Weights of a small transformer language model: no biases in attention or MLP, some layers without attention.
Each number is 128 + 24 x the weight over its row's rms, rounded and kept within 0 to 255. Layers, rows and columns count from 0. Numbers have three digits each. The size before them is the row's rms in percent of the matrix's.

# v: layer 3 attention value, 192x192, rms 0.0866, rows 117-127, columns 0-191
# o: layer 3 attention output (transposed), 192x192, rms 0.0877, rows 117-127, columns 0-191
# q: layer 3 attention query, 192x192, rms 0.0934, rows 128-152, columns 0-191
# k: layer 3 attention key, 192x192, rms 0.0955, rows 128-152, columns 0-191
v117 090:048120159152121138104111084073118119138134111153137103103155117113121132127122171140154139154152114168080096143148123131144121165131140131121145101138141142129108084130126077134159134123146149132151130111123139087160103118136147100133154130130077093138144119128138128111137115131142064122150108116147153143117143138156165156118142118126125120192107121112124139159080113094143095122115126180133129131114112117115118136083157181109115143113123129094105161100109115116124143117139124087157114114123151128154122118143146084121138134089137132103173145131122162172204127129099158182
o117 093:158112068099110109133140147166176143113108115131145120125098072157113141117141112148109165135115160110147164123142137125094140081117102084100136113132128085118142157109132127134122157160140139145136097132135115126133121133160117104125131111117163168090091138118118120171106116105119122147128109137099096116134114137093129094152149090102143142088126137144144110113142130187134152136144101071134126147166134104099144188164116117147119123143124134154206083119124145120153129137115116200126131147194088147107187121129132134115119129142133127140119116138167124120127150158149151107
v118 087:155116139126121117108128123143115118152123119095137140132097106151109162080087144118097117109110136100177160091146142116142149102112127133112146150133102121108123141097096100153093162036087125173104137114187186131150176102131099149082091113114129113130141155192102098121127146110139138108142090127118141142119145156134116170125115137102112096164154120136132100134140188111071132123132123109102191159139106128153102124118130161130101105127159110098131154124160135105139149148131114128137156118142111132084144131143125147123125172131141141137123151146111156130102108148140150138
o118 093:118068161097119141121171128124125129132147124129092113119068104123130093133154149116113099136119143150158156110089083123135119167138158145142115141120139115054126110147175116155123122151118118134140126122129122090118124103170103068174154089151126067130095110084132152160119126106111123109104159146153111110124150138156150147135149091141141151164094168125134161140128130141122116111130136139139117142113165168116125109149109107150154167146123151143180149116087134096104118128084149116100128154103122101123069115150139102118122121130133106105150066112139124115131164118134132094
v119 082:122100166106154113121124170087134134117126135153145178092120131116122113136151103131126123120107092143134111148165123130170105073130163137161131126091121132144174075143167112135154110187149172142149124139078126160109163103138096130165154120150110120132147118110128109092144153114107145128149103104112117123141103071157150130095139127141129143117135158153163095147135104123154093160171134149104115072106132126114115138114146098157144148128109113176177155149122115113098191131106124094144142118128108106116106122120135142113120108131137111123125148146100076095151104175111165142
o119 080:173153110148117133132118102149115127083122128141124134130160153110123160151149132087140099133147152130100128103116164116108154136144157101121109102141156141172107140105088107108097102116108097136121136116139113144146094142156139138111094117108118213146102135147130097136131130142146123141126093094113156151121090158107090155175132104100124093099136101127127172131105118106101139109086074144136149160139123099160151137115110144125118126129151105089082105128144147150130129130112120093157126118162165136153160092141110109148117141136112196126122121132153191140078167110084108158
v120 082:079080141129111119094099126100176166120128115109079144108122117142105139066101169119076141102148128155074087141134148129108142115121150131135146074129140102164086100145135109120106104171105154128160109118131136128147126132128137113130118127141150126121116123106129137139110136164126131119137117106114140143142152137120141150132140115161124099111092148131124167117120132156147133077116140086126153161145110122138108156121041182139125114122093132146135154117163112106137124152161134102143107104141144119136134121102129131111130124186134127135190156112095083173135149167090173148
o120 084:159122100132124119126115146089135113160144156157127106132054136089143167136140137131155109100134123114140137120168106118153113119124111097098122105117112151119196149103129138144128122128148134125081140146159117117109146149175121097127151091150140136124116144104086095177121119098124117160115120148136093100133124125140115110123124098119149141190128101135149103131119140098142108123160096128101131110151119153140095157153151103152108156110102088154189098124109096079169119158120114140083158136193155116137141110119130119146153112125125117154127051127134177098136151131150113109
v121 079:148147096119146110120123133119095125123107095142116108129144168102131144109083098104137115113099118116137155129124140130130141119154121089126123100122101139165114134098141117103120109136169116133116133136112098186126114133137110139128118111099103151137143120139127153094167164184114136102126128091102132163121081167121143157162061123085109134100153106102114140096147092082122184143128145106102136096108108141117088086129141115115160140096116125159100126158103109097085156132081154100125125101102134141152147142109133124155094071128107148159106139169118070089088118145151123109
o121 094:118134117149118138131123137150159106123149155153144157116091152129103143159138123104090124161149130127135075150139183096112142147149149154117102140103155088178103138149127124088125117166099111134125118130165102119121105157086104188102095116145145133155171126062148114069141115103116136149131116116119125089142146097102133150120125095172130123115107098110121129159126117131122143069116131139166136145088100078144147128121102094109106131135142081112176145132154125142114178112115109092148120159129155118114127113138146100099138181127126138107111150149110171141097104126104110157
v122 092:174088109166093112147149129164128140142125148131087102101123117143087123142117094127163156103123156136051117154117117120140107151160099120131104131143121118114138113109115095138147139150107097137104152135139140134101115149100135107108102105159177165176095133156112155150103124117121127128090193144141122117134149135139146127131165119135124158118178115125123138119170142130069175116096127156159134119141085125137123141164140111101196145101092123112129123152149127140129147151100112105110137143147112110112146137099113145137118125136101146127085118093088096132099047114148115136
o122 092:126176163104173172151101129108078089132130171137136124146150139079157149139145127104147110135136126123119150126130137148135151136117155143132150116113149174124145137100127151114087099098168127098154108118124158135142149134153151174138129170150115132151166116086128143111122106129150132151097142151112123176118133107088100102096081117141114129109116157142091144123123151123151102139193152120107106098105128153121139065123131118132104102166146135149112097171096113123130107120152136134113133110096139141145106156149145143075153128115133121169144154111117144110085193084088104133
v123 086:098109141138140169100099117126131088108141088133179161127107097100126143150139130093125148169127136108100092108172170160161145109066115132169112097100144132116097093125145087116107119135084157155137113132194133096117130152109115138162130151137170102125141147135126129135135120116114110146149100141121134085122168116076111111122171104131073098110126137090150096117110144102160149129126130120144120133136128136102097154088102151183098131135099112089149128153127170138148097106159172144139160136150139169135159141154158126135129165131119094147129118127131136108127134137090136121
o123 086:115131108115125098138151143111144165146078127148094098123121111145132136132152105168130123104142100160119155134124054122109098126117105117099131135160120124094161124131111152147150117156170121137120147108113110121103115123144133116139134083108119145157093137179119110141134101158142105131143162121163108159128110120192127116145158136099139166132174104164148143133156160115132123096149102138086136120124099101120114123171146125084160160166130121128159115059123097089148111149106137144140104144142127052099172132150103142099116100090131119124141159132110110147194135140121133128
v124 084:116059145125161120162145166171116150142135152087129138118097187096118096137154115126094130136106094127130104134127130129052143163151141145110103124161135143113129154135097149112119098166111113132136143150180105111140139126106120124089125148145100121122136149119122114139133134125154117160117154116112131146120164144175110125128149116131078140091194143079156117110139164115153165122129128099123129147119111140109136080133138114104135142102132119083105150125186181162092163137124174104140123123096140097108158136132145110147110088153105105147122102132171132126122132164143107100
o124 084:152145126089108136151109089083107162135131129121124138173146126134114097101089113115150098142089141132145131109136101156180133120105118128127097160094094139172130123115105154122066131097106074070153096115096136154124118138145110134123098187146156132134134112139134141097106136151131132102084151133126124134131129116134121131123110084129135123155140129169122145132132147130099136098173120185113139114093132121157120139134143155088130120167100128138104106152136089124102073139159152072127170142169132142127157135131151120096123146141131145144125174158090119108152142071140133165
v125 077:178126126158165121143137133148143061137127120128138132083115112122128131158129118094139116141113161118059154057112104164143143131148140113090120133094159127107130144147113105154127106130139071117172161130130111123135119171132157126075090122131115152150135139138145170129134117151136076138157149097131120115140115125093092135168112128168147153100171168134127121124178148091121140171094150142116141153138174150111115110127150107110186126125129131114092110131123123124099152125109168162114155142131110154136159140151136112112128096119149094132069110124110136124113115153144092106
o125 081:104142121093122134140120134101118128077132115132117119171155110162088132150145118110137111125153106126105102137129078122111089119119148150146124098175104122159090073106142166103146170135141148122132089145133144107136122097108136138135166175116143105129136111135163144117132124109156157129084161134144133205060172105156170142109135117107105148083137163090145101128132130115119146087152097110151123098104122105135135137103130129139126136136138167125145108156135160123107094114134123133126095091113135121091115154133152132100117128077134149107144214129111140120144146116115099162
v126 097:127116133145172108113153126155136086143126097107113114141118083139099126125119117110102120130150122133059119075112112131141135129119121090101112135121153101126129146112100116179132103143081106124165172134131152102124152176109125123103160139117172121135120126130172158140128104154152117145152162097130142134134180145108102105145135093150109111130176145109126097092165138087129157148093111134158163177104111127151139118108166108105158085140160157092098125135102115138122107106132114141115100137134172155155166188128129116102183124112150154156111120134126152116129124125140084169
o126 101:115120106123128143166113155128114149133151156148121152130098125152116127128137139118148112143136126144127139153138061130112114129124121153123149120126103142143123086126153173074143180121163155093117121148151136129110130082117172105137152133137130128100145107149146162121123116091146130147102141157160114168114149124150150078117115155097117205126131161146147099126108126156155123141179134142060104084148147111113118145147122123143123130100092161130171077118136121121139111152127146170115151143134104111081132096145146112101057145099130104124146186126142097119172128092122107126
v127 100:104137126120179128131129099143088084142138105150159142110120081137077163161135131098141138168138112151091128113141110117124126133134122077127076120133139120117157126138131123121141124154125132133145157117154095112151113143123102111106151144148137135168203129156130142164122137166139119130103185095110127130133143128105140106113148129139117141152212110146209113095135147077120114141117127149167125131106101118117115074114157096122154131120105131081130117135081148097110164121121169166123123144128169145130200137151125134121126140097103115134107138118109137133155117122145127119
o127 108:106130110126127119129103137102134179123126142136125106158187133113137096155136118134172147114089128135095143108130143143098124075100131118128129120108150162139115147104104144119125154129132118099157105109144138173110129159132176132138082159118142180116103095146185158069099108131156122163121108123134093158125144141081102127135144163114115168110156167124108140148146133154140155100183113133101111128173128102121152155130121116105150115137107154152120104159161106139110122149128154105155134122147082120131157114129111102056115142115132127131136193164140113129131173128081101130
q128 079:119108128144158112089158189158114119125118086132135135103117152132139077113135122112092091145100141129145175095111124109098129116127120129103097145158148152108076105133119158142088123130142139163135097153147129169175107161113125127140110103091095132161126089128150124109161135124130152087105153110152137109132120101091144126119150158131124100101115136170142073132137152135194109094122148176140112151090127104141132122065113125122090148107155084136088091162080111133149124100144139143123122111130165148145123113107156139151144124157150104106146111153125137079133147115132152125
k128 056:139127213092168133160115146125117083158137150112159099111138114133083123125087121146092136204125104181097114128146128137165091110129149141114097132107121119152110142154128123143163173118133155106135112172171128091096164147113096115134116137132157126133112120122145127160134112121116109147138122148125134151112103153196139152138129090121120135194122107136101167141130123134113152112129131157107156137121147135103099105149163132157116111129113143126124113122133138133120127147124092101112138148117137125167147168143125121156095123122122130177145169107065090108085150121165105142
q129 085:168156155120140113143113122135138120075116155114131099090140140095130107118163129126131133150091152122161102118122123124095129111108128142128152143144144156116121123146117109128109106139115120148127152119154128143135164146091145158163104109096101165134086079137114086108115119132165124107078112136137158153103136151126158067121145067082171138109132137112106139104142126129146090130132200152112123153124103150108155130094120111127106151134101123144160083116129099105137082171182119119161148110162096128109155166151159114145120105149127115106161177162121133079107128165119140113
k129 070:105106123145158125127126159130119122128148105130138151184105148112131110067096135165121142132102110164116156144139111157125070122121157160097098131135141142184091144106117164165150160147130184143122092175121121124129137145136109094143161149127104148135124129135143143136180138112117119165156160147115099116139107107143116156122140168110124106139122103152125169124101143137132141079128134107144195112127152092145144145114102135168070149115114108116090104153103160163125150067116145123134117149129152122119140146135157121168128115086132102147077139120111106126128171102129090141
q130 078:073107169149154149103176150122124132143148136099145131117135158132124140139121159136173090104104133132057143130164101129140125117137183140152125119114139149132121080139152131104133090099143134149135108154148078130121116147159091147127109119179137129132087091141114145158106155135149160118104149120080123112151119124150149139136091142093157118152116130133123143135154113106142134154160125090108102110114185084117080150137114131124145128176090113141148117152115158110118122105155113182128113135159118144156128115122122156116141090167137103145077117109064151140115126115101156159
k130 076:150139114101119150125116142116146126137119173144119152134112072136148095150163111117095133145136137109104140098121136124107108139142134165147088135108152158100080120137125116148131125138123100132149142125118145147171161135135129129142099165117115146151144091162124129134110121127150161075091151103146110128159146134113110078153149122144133146097131125149123119159177111113146126110174141163088080120145104162111177083127135098128131112170158180130092136122141088113108160091113137154149110112111082134172114140121141185109115119152148114131187134168164150113106080122105080116
q131 097:108116101142109093167101098135148115103106103119129137121177158096136184085082114126118138109133158111133130149151088130117156140142129102094147148150107079136163121103093178150128119129124163085138151094081123131147127101130126080108131126135103139139153166126124143130165128131126076118135183124113158124122139150120146113111129132146116131117115109141118125082142119141106132130118091148136154166136099119175153140132135156151128143106121134086118158085125077110154113123134100097127158107126193117105118066102100101117104143082104184128157146166137121132153121121121149147
k131 083:149139109151118140117127138167175151114113124105081143122116142140137142123098089131116140087158120102129079129120171135140107128107119119137146130113079101103151107103138082102146098134120160125131130101144137132125105122106139135083124111128156065091148178137125124125139109105079143186161089142130126132122123101109095154120115144122105123166132166092132062153111153118096125147118120082137135140169147129109119173146185121141137106077121157126115183123098139114158104132132111112096131165127143137082129114089100127145140128111165124110099082117130139176127143129154152113
q132 095:158134138096178124142174139132126118156115104122127163169140118135103133066096131185120137128127122175164163099115118089086126084149137141128151126166144114147138132111110131164127134076117180173095124112089113107154139142140097146097129148139099096124108112076132139126119145162164109134095156141153119129152133121112148119083130109130143085103128079095105142125119136164077117091135168150109131166117094183161144122167104147118108140152111142135134131143117159128156151089105124121140098118118160100108140142128119087139133132160090134102115147127148116130115128165110132129
k132 078:140093122108079104132127084144075117147143106119136157109138175085113147118125154145107115154120157130087142117146098194093145100121158100096142130133096138121110139110137177141067129127148118131119142154117129128088174147102130104140109140159117142138113091163114130144156098093124096094070119133113163138096127161157097148116096118117138134107157136158164148092125097131130151128109101132152130100127087107127131136106111172143138092120110116113126096106123098108105126149106149112115169116153165164127152132158112116125090135133124134103158143145098114106144138062145150165
q133 082:150113149133120155145075170138095073090137109147126148124099153121127129181149142136118151091111127165083124081119106104114126110159161133131103143106119156165108141155106111115127142088125130117108134118167104108113155125118127124121146159139130173126170145128145127117123134122140072180126116171085098117081165128164125117170163081118110148085122117139148110144126114122118142100135112138121145122126156141092084124137132152109133159102109100078138135154178137121130148179134153139167158144125091147150144155136148112142085108165080123160127121173127143135125123127153114104
k133 088:117103138105116130139142097131092110121148094156140137135155169120110103135126169108152151152145144157112099118124103152112114086116096110090090107140148162142104136137134149131153120137159095137103107122125129167135160114123124134161085133146110124132106086135114143143146108143130137134072136079156180174117160155147161119139158115134092145101136103116107142119112064129175156075144134154120103095103102077128127148097152188136127127113091129169127125096156121073107100130143123131126125137131122143179145127181119131099088107145100127133136165169111098140130161144147129135
q134 106:123098110153157090165127099127113137133104104096143119069166166111077148129092113159134175114145158115123127116169113142153138080134136120095103156147094117133126102117107112147115127116117120168165153115146106102130153123130148080093127133124105174144146130121115139121155129106111104127090152092114152133095113171093147164115107136091141182137151114142145081126102109089122102143153125144152118100063092133142108128110183149090156141117088093109121074150104130134151121158086125123087162119127145126118103125133123101126130118113108168143116139148126143152125105141131124100
k134 088:078132149134125104108088115099102124118081099154123136128131140099121140100127100103102108105145129130178129129159149192152167084110109062086152116131108094104126137117115125144138117127148109154117161104100116135118142070145157107114127114116138123122160164127123136149159144130102127120113117103107173102145111129126143158101115141111114158120122125123113122157126095107129111155105091125158147081098139105141075125111162159152179113140113084168153164103112098116143127177100124115128163118114136109154107100109064112116130098082113120128172126125109117135153136140149167124
q135 109:096128125137190133116100122082108146163122088120116137139154134154165130108131109114128088138119106135155148100128106140120108104117141120122144122151117103091184100125172108141125139106175160152114162076079148134117105078150136089127100132106110104155145151110120140113074109142129089119095119112137131148107140126127155159080106143117147136105090136124140104162119142122093119129168122108149159119101110115159115154124129114098159199142106156137174138139104108097156165151133128108119112145111144130094080115133079165099112107085131136126121143146127098141159112173141123126
k135 131:099105101134135120125118100103146134166099113140109106109165139130138117144109119116095110116121134106140148105138111143126159075107107106111151121144120114134194107117149114125133154089175159116147117066116167103138132061146151107124133164116108141144169135104128137121083099128127094120091123122108131156113155163163147198095102119128124160121113111113117093201118142106109100168113109122174153088128123105141130125137131140086166152129111116141141149102126147125155183147089118081125144132104126153098074097125105133102112132121137135113117117130110104146143109166134127108
q136 107:135134145124149152153168117103121175138101147164120127141136114156155122134115104105133113140130155152108134102130134122171113117104079133123129116152179161085156181126091113171162131080128123124127119118107128142126114148117150086172106127128100117154141121115135115156119111099120143135093143095171126154083143125172172147169131083103115176116086108110087163131103092165092124139135096106143122101094096136102138164096135105157129095119128137144127132151152079124143089072112127147103115162129116106121113130109137134115179114097116137080110145168150133148136146149134111125
k136 112:113108134088140146163145134106098155160136124151090115178160144142152125105123124109109129132115110182138118109089138086150128119131085122102141133129150140113152149137103117137127126109143126131140105119125099153097117134102159098137121102134114132142130130059140129134109109104093160164078153081150116156128115108174173133118154099131105145107100085156080170134100079149116156151137121158130099117075108154073152156137086167133156100106104107143139142146132086108131128095087113123096139161107122117152096145092111117121152137146107151076121117093128126157125138139120135151
q137 115:151127095133079123141093129114076113131111130112169110104107132131129128150113099112155136137129086115125131091157135158141102182139149159153133132105167137119097134168094114138119156143073105160185157133105143123124177144110096150105120122105149136168174152154128119107130078133138077162134143107094119128143126153089113127157137157124114144156119130109086102103128109104132141122166098130094121151148143128125135088115146088151183125083134115096109116156129155162121142073126136125107147141109124129139151181128094140146103158144108116163134107145124126116134115122183097122
k137 118:179120078147117136137094136138073094150122110159153138118078129135113130180116160106112132134113070146140151088121134140138105145136135156152119144147156130110112123143112101131119110136090124150177141142137126144173162138142082174125118152101136106163186143186154130109136072121150091130121135119113111097132127135128133150167151152117083124150136137098079115093124115092108130111128111147111142123125131140116130081094174107134148096095147113122072138144134153148128141114123137111103135162097109147122149157138100121108127150177127111120123092163106113129080110122162108141
q138 113:140153089135100098108126152127102109164159142144111120140113148112196135128099090100121103107132144139167122119180139119198123125138170133100127137072145123150165176150183091144158102155130157152137102139098145154149111152155107100103107099148160110160138142127155093140120132118129173122126136142124108123138075168153107122129107119079124112131140123161074091148113096076132133148112087114132121102130138160136103081107102104142133076136147100136110130136126115131114118124122105141119134143112123110155120140131139113111124143142146139140091093099086113135118089141131150170
k138 115:161136107101119067159109153112103131160149148153124153144110137153148174136090102103118133132122120134145139131127104095199111143125137140147090163122129095143100148162161117143131137121136133153129131125123150169117130169134080082130128126151126128133136161137153131110073168128111170133142153105099086149137111160156142128138076121058070111122134133132110119122136102108083121128164102117131105104117143112140088104087153092147159105148111119120142145165142115129123140095114114168100150126122113148100160143110097132082115177126145129132115141126087118136086098161127133156
q139 117:110144118161143138090115120102129105075166126186126125114156126082102196116150116128112155160147149106122159170147140114107127127148102122099125173129129130117119154154191144119174128133147105140107120131178143118131119140104099085169120108127170152146159136140111148136162110124097175116136141149118122145129132164104117103130082141115147162107142158144133101130140155094131101107155131124142115063148095127152138132129178115145091121126132112113138111126115105125121069143082118146153181129132150125151135138117106124158126156132159159128157135123165162145102135109117184127
k139 111:105153108165135125105124106126104117094143115190137110143127100105094183124152122111087146143123169120131128135151127111093166088151103118105134156131140105102135135152180159083143132150154101147111151135178142118156085159114078091175096120169143134123144121153137135115150113114130154106136135163107101134131129125099102111129078132117130136133135160127118124123147156092141111133159134134149109095125095140151125103126156108159068140137132124119136130125106108100109084147076091173143187127087157105118159141131120121164149123145132146137158162124163126162107141098130173123
q140 109:106101153135153112143156091114104105144114097153115170125108123099157123121100111131142175120165104116138130120157145102125112101089130135127128112136154153106186125199105147151149124106144121095140119137108163093100161092155131160195163163161124116133145126121099184093108153165163116124143127130135148131140119173095137106137109094119100067134149140099146112113160122132135125083158125153130112112109095133108097154130148153103095095166164136117157113123128175124148119126165151122125150107152129120111165146169099124122105112123100106144093135154106142125136137143168123158
k140 120:125096147102137089126141106166105125169133058141084168126117136105176106133083117135137166095173109142155114084147126123113096108103131129122153122143137143135144122176080156153138153110127130113132108145125128109084182094152162141177158152167124121144117122091092137086122138152162088143116124138103139114136122152095083117135134073119110075126162129146161111117134146139149147103159126155134147102097098132123104128137143171110096100137140120115129127124094156119147156116144122103120151121143150113135159128184095134147094135118124122125098125137119113126141151125139160188
q141 115:102124105166132170111128106123127150142147128172157110098102147149126141122127168134159121098133159131143129131145113111102120128136119137134166083126153124086136131167125129120127146114112142119115074159114138101126142150135103110134140130159158141115130095142072132114091115116104156129129119125180102113161083100121138105094115144146163163153131135113106074137152155107117076082137138114140114127159158130132160141113097068162138109117178154133140164126149128179143157119129120082134158144122110106103156133093125135125123157179174140101190111106098133152133120090115160168
k141 117:108111108173117159114113097123107154131146139106174100114081122184117136130151153104158144122120121116151104147145107113158109096138133133130136081123144103133117114180094145149123130088127155128084105163129128110178134151120088122149159121162151118133114085146087130092091155104140154129154155139141108134131122115134127132114107155133127173159111150140128087119159174106122081104140149144137126138128145127106167157129109082146125130137174158084119150136145145143167148099089098083106124147136092144080135123106148133120115168155186117101164162114135110144138120096110130162
q142 102:141111121178107158150094125114143103122141136123207143081120160126098137140143140132164132125135144137146137149113101161124123136115137080132105089132108167111133098127114112136152098159164155130117106143127112126144142095141143128110120116109096147147163093177110118134147167101125081155131111116109136118115134150126134122110119180087149189141156111118159114119119129105131129129140110106117141107131125092095119128128184135123142171109050117096179111125119088100110127171156159105134125164106168125143116139152146091135104094106127107150116150137129118146157126093143106065
k142 110:132120131133102150149055121128123115096136127097145144113111149100108136123141156140186095130146106167148097138104132147122111137132115075109104116133081164105129101131137129091134114140145102165119134154154099121079121087139137153126136104118098153124157115171080131122165150113115081147116122115148111121153108115173113105078146154076147135137141054115128133120115115114127130150157143094090146142096106146102092138112131134151163170133073113122118125130107151144114130174131124101154113141094145131139148140137130127129116097087116085188166138116112109114127126100166136111
q143 107:139165141189145168078155080122114118125135136173145146082127088123130132176165173110133124176141122127149155121115113153182124136126133100122127117124133139118111161136117166172130132174142118133120170117117141126091151158118128115108140125085110111145137129121110160136138111178129108160150137108124153122155158132132108131156089123116146159114148117131165128138142110072135117175120140118089108095138121144096132140119135114154139124109122157126094133128121094078116146105133166146123153124131147119155153129128121099134146095056194105134124150138130092138156134093150188141
k143 113:108128123160160156097147098130140102098179107188144163125158167094149151132120172123095116139128111176160139093095106135151145150168107109091155094129143146116131125131128139151111099123142127115150148096113134139095138145136136132139131105105123130162178151135101166153098102178104086150164134126090126135149154125154128108129107099118172139130153130138117136149121102101138092173110147121106125111117140164127129138160114137169196119113095127143113173121100106095106120100104128104117127131116173148133168149154128120112126112107151114156100148088108140143121156082177152128
q144 101:112142114130130130142108112120138120144136113133109148156142092151135137141109114102132136069158132107155152131120135100136155117151105126142103138119078079121137165146127132109105115117076169103125126073115101141163096106129122087062148148163147128130205185110120140151115128146096123156141155113099102105143146123111069117129110126140106118144160137125159111144131146120065118120102069105166133132123151107141085135115154112131161121142178138132115172144157129150138147152087128123116157096089119112094106114106091118082128163116134135132126116127146154163132102129155136117
k144 084:143148120132089148149144111132150150135102109122139132093129158144144152143144108105128103114145125088168084137152161126165172146110091130137173120131134097135162071090135112106093097099144113133139159098145123100090110084158169147116125111114134108139114165116119112128141125134085123103139098142113160127139125093131141152122124146151162136123114165094109103130109107121130100201128099118142139132137144166141113117151130140111151077055146163137144150119121129109148113186097113106122136122123126112123098070121087106139168133123095159094134099088143133167151124138138166123
q145 096:158095202145108158090115107130121129135183158125113106102130126118105112156147193177151164167123100145099127120109148125137119087163183140146121138088141153149142121138151129101160124095130110169118156170131120092098171147086124164143095113153117110133122089144143104155106148100163123093122125149126135103124152121110124115154156122127129152138112135128124127173124131093158108118150177121086159129146137131101133130147135126118142151157118105086111096159094124112096146139179145197118158134125110114102141150153160135119131115156153135113143157121110123111150134126120133158
k145 082:121119124129167114141122184151096089123118150113151108127154158123122135099115137129096131144104149144100117130174107143121120139087143130103111134151134143123128114150123123181121132170150127158134094141147129129144140170108101110169113143100146148115119098150124124091148100145136134130103159105138130199113091127171146094140118162097096120122123103130125135078127163164125163095114134178144115124105079102107147130114095141140084127097133093171159086079176133132094118096156115086160087147133146153156164164123130137146081109097109106136126137139107102095119135127141100126
q146 088:174151130133152083125128114143144128159112102095150132105128127117156137109078086145131118099152150106125127143138106117120127107132116121123171119095105080159133131089105145140114158140116174133104092103098120117123108109147102093094123164169130106135064193101121117140153100119093089170133153132116103111106125138104124131083102140133109121131164123091136108066115160161164136142114086144149168145118123147141100124127099146164136163078092153120149127123132121118112120143088149123122126145134163134124140129107095091118099117071117140133096099145141129158162112088146109124
k146 088:104153132156100131139139146100146150068133132123083178151096123155138120163137118114129134099162106145150146100072157109144134149119091116148107115139104112131116089140143132080127131084118134091125154122129120130163118079170159112100175130125119098109162143111133150158092163138100174117143122108131120121135138140119128138139150115139142108137110148112143120180122109111080094165115092110141140119135170128152123145155164149123162094167121162108089163138114128154173143116101123137133120102141106104125103085109127173146165149156144132139142105074138145155115117149092175099
q147 084:154126088117104090117102133164143145093125099144149145137121141143118153087122090178132099093160148193195136112123120115116119133139104132130137103162149113128110141126099112125127157101106165161095147104109132114183166129106124132142147119108103123132138170112163128162187129117118134124117136137154129138124127106115134113120158099127087112123133092106126142085101129150080125107095089160140112153124077158159120102185119115139131129097116164124108163141121151141133159099100147112140117139115150111107177134130136134160130106113103158095176180150171106139109139119120148106
k147 077:125149089118132110121127081180124127131123098138134114118176151071106141112083134151123144096140146136129103113134103142148138078144164084116149143148077120122152116116124155120078127139139142156110135108125121116087130152113118154133124105131108143123069138110130152098154136115133059143108105150142167119100121144125130122072113113124136146082134125112118145087137099130097137105092142126141141166104079130137116165125154161164120111107089091131146092118148112130144126163101127092107151134137184122080155123139086075150142118129127148096109150134105087121147145095147140155
q148 107:124139150087136117139124183135108130114169154143125135177066139141116112173112143168174148128090125148106126126103157063105102141148113136154110105119113135159098120161146122111133114107094112121156082110154120118123128145112079151102112109172179128124129092133137113099074146173172139154122135133128067147159119091145119106147146134115123115114147149127114154126150133137100151089142164094110120113106144128118095111133121131093131098149127123117126147149153173112120150119158137137174122159116074128155168165108154139132124124171130102141136132094093149126109088120116112127
k148 083:119153183098122164118155130073141105123118152124130133123145075149146095131170157124148096145121137143089152107123102104122129094108150135132111157135200156107128087164140138109152147098153118117159132166133151126148137116159128120172097150108123140172124088143101120167082139124153144088097163108129122121136123154151138109154140138135137131134140122136163144123140115130155095145152151180148117104135180092127138078132105099130165170157155142144149092133132115119098122099139141173145128078129101115146117121166161165106127111112144121154153128114160107099123137150082104145
q149 096:166138110116127131106123159107133112121143174131098113158102125201108094155157153134181087119107155149154119140151167097135113119151134160107111145159146135140125095130176099119125142074096124123153106154155142133124114137155112145097132126124128130128104102138139113123085124126151155155123147118188093140151102096151096127175154146105133149123102142149116129130139128117143147108159151111108142125136167128145134124132114115110108152154124109128131126113139167156088122150155137153151132136146103106172125131160168157137127128111112139173183134085136204097085089125110086087
k149 088:135149110117103114123103162082135116130143133144166104150103133141166109153135136123171167124105089116115153097141119118107129144121078127150112093135167192116158142177157132143179149130142100140141147136127137118137161098157155135168152133133127139120125109143134112173072200152145156130112110094123105141163131145137156089163131149136131115114140129116146128142112182120167105112137135163118095097124164114121096102072117119132134146132116144154100085131106161129090127141157187159151103133139086142157138140131146139108129122143141098165159120122125154100153129140128082135
q150 093:131145145129076120176103108129144155106106157110144076057131141092082167129139133141132169071161136100124112158147139114146161145141144150079128141106113131113160130096093098104136141134103112133144155134166125081158132128133156149116166101121143135121153101147128114133168103106135146129135158083134140121107106119084137153143150134157134171139114096124101141123123151124175124121120116167129148141109152109119153109134165156139124107140092091110116106110110174116166122159145128106095120112156108111144133093108161117128139149057107154099138133115149179111142132097105119110
k150 091:147116113101129115168121104127160150165114116103156088122144158115116168118112100143148151105125152102140116115128153133111139125120140121112095137146074122095130142122121125121155145118104118112158134113127129098140166101130134115103124099124098185111198111131107157141141109155118152155078146101137103161129098113092077155110157142102144164156145132145149135115126116120155080130169153132144088100077137152155136108162145112062166133133118114117127098115085134170170145155125158145095126160094159143181127136120083127121140111110094154161117144132109156158143130146126095113
q151 101:117154150123099176131142097141132106139166112186125167154094086131106147160131117091101098181161112148157159110142115108104126154113124127159148123102147113115115147119143116129109138127124161156095135133114087152129106134141107142130101149139132113158137163146132097119095150131126109137180139133116132105109130109149167090123127112149098066126118119083151149122162108144110189135109108113105156164150149148136152177140136141163129106156123116122185148151155091106128099097122124155148142137117188130111186150123106144107143159115137105125128107120163116126143156125190145146
k151 106:117179117087150171071119150117108123159158129189121163196136082148166106148161117110131081124098110151126187086104115128107133130112123083146151133138161096147135109123150148112153164131177196150110118126074129122138133102139102159120120120113126115187156165123120145119099148155131104112122105143101113125123147126133133116107110115135144132082132126107156137131145103136116150168146105116130157134147104117121125178139124109128151162118146125141166159169131089115115126134127134104157148110093153131127123106129107115086114152082116123115128126118154089097154125135131125145
q152 112:108124134158159146079052131117107122113105127142082132106140180149176130181143140119153087131090150117147173097141173164136144120159131150161128125140113120157128120123113160120145118059100119162138167102158134117128133099133129153143080165091096131137086122140140106142134121108163092122138099148148127119111096131077118144173157159107109130132103147146134127195164127159129146118155167091168159109126150131147130150102143164144114134110138119120146179116126113150128154150132138116149138130145158142116125130102133129103096137088130139158149152145131106127126105123120104111
k152 115:129136120174141134096104141122089112121100130164089101135121186143159129168102141147120101152073150112121170094138187156118129124138108174163157112142125126133093164154136146152154139077111091155123098124134140139142167123112109132142080132099097126134088115136126113143146126103162134153147110134178110123130102146120130098174152137089106158151119168146112126188140104166120152128160126090153124130134122155117139158102135140113118140104122116130142156122113112174116142117142121130173099134119116111126128143104147117137090135067092145148145168125125189111105117121135085131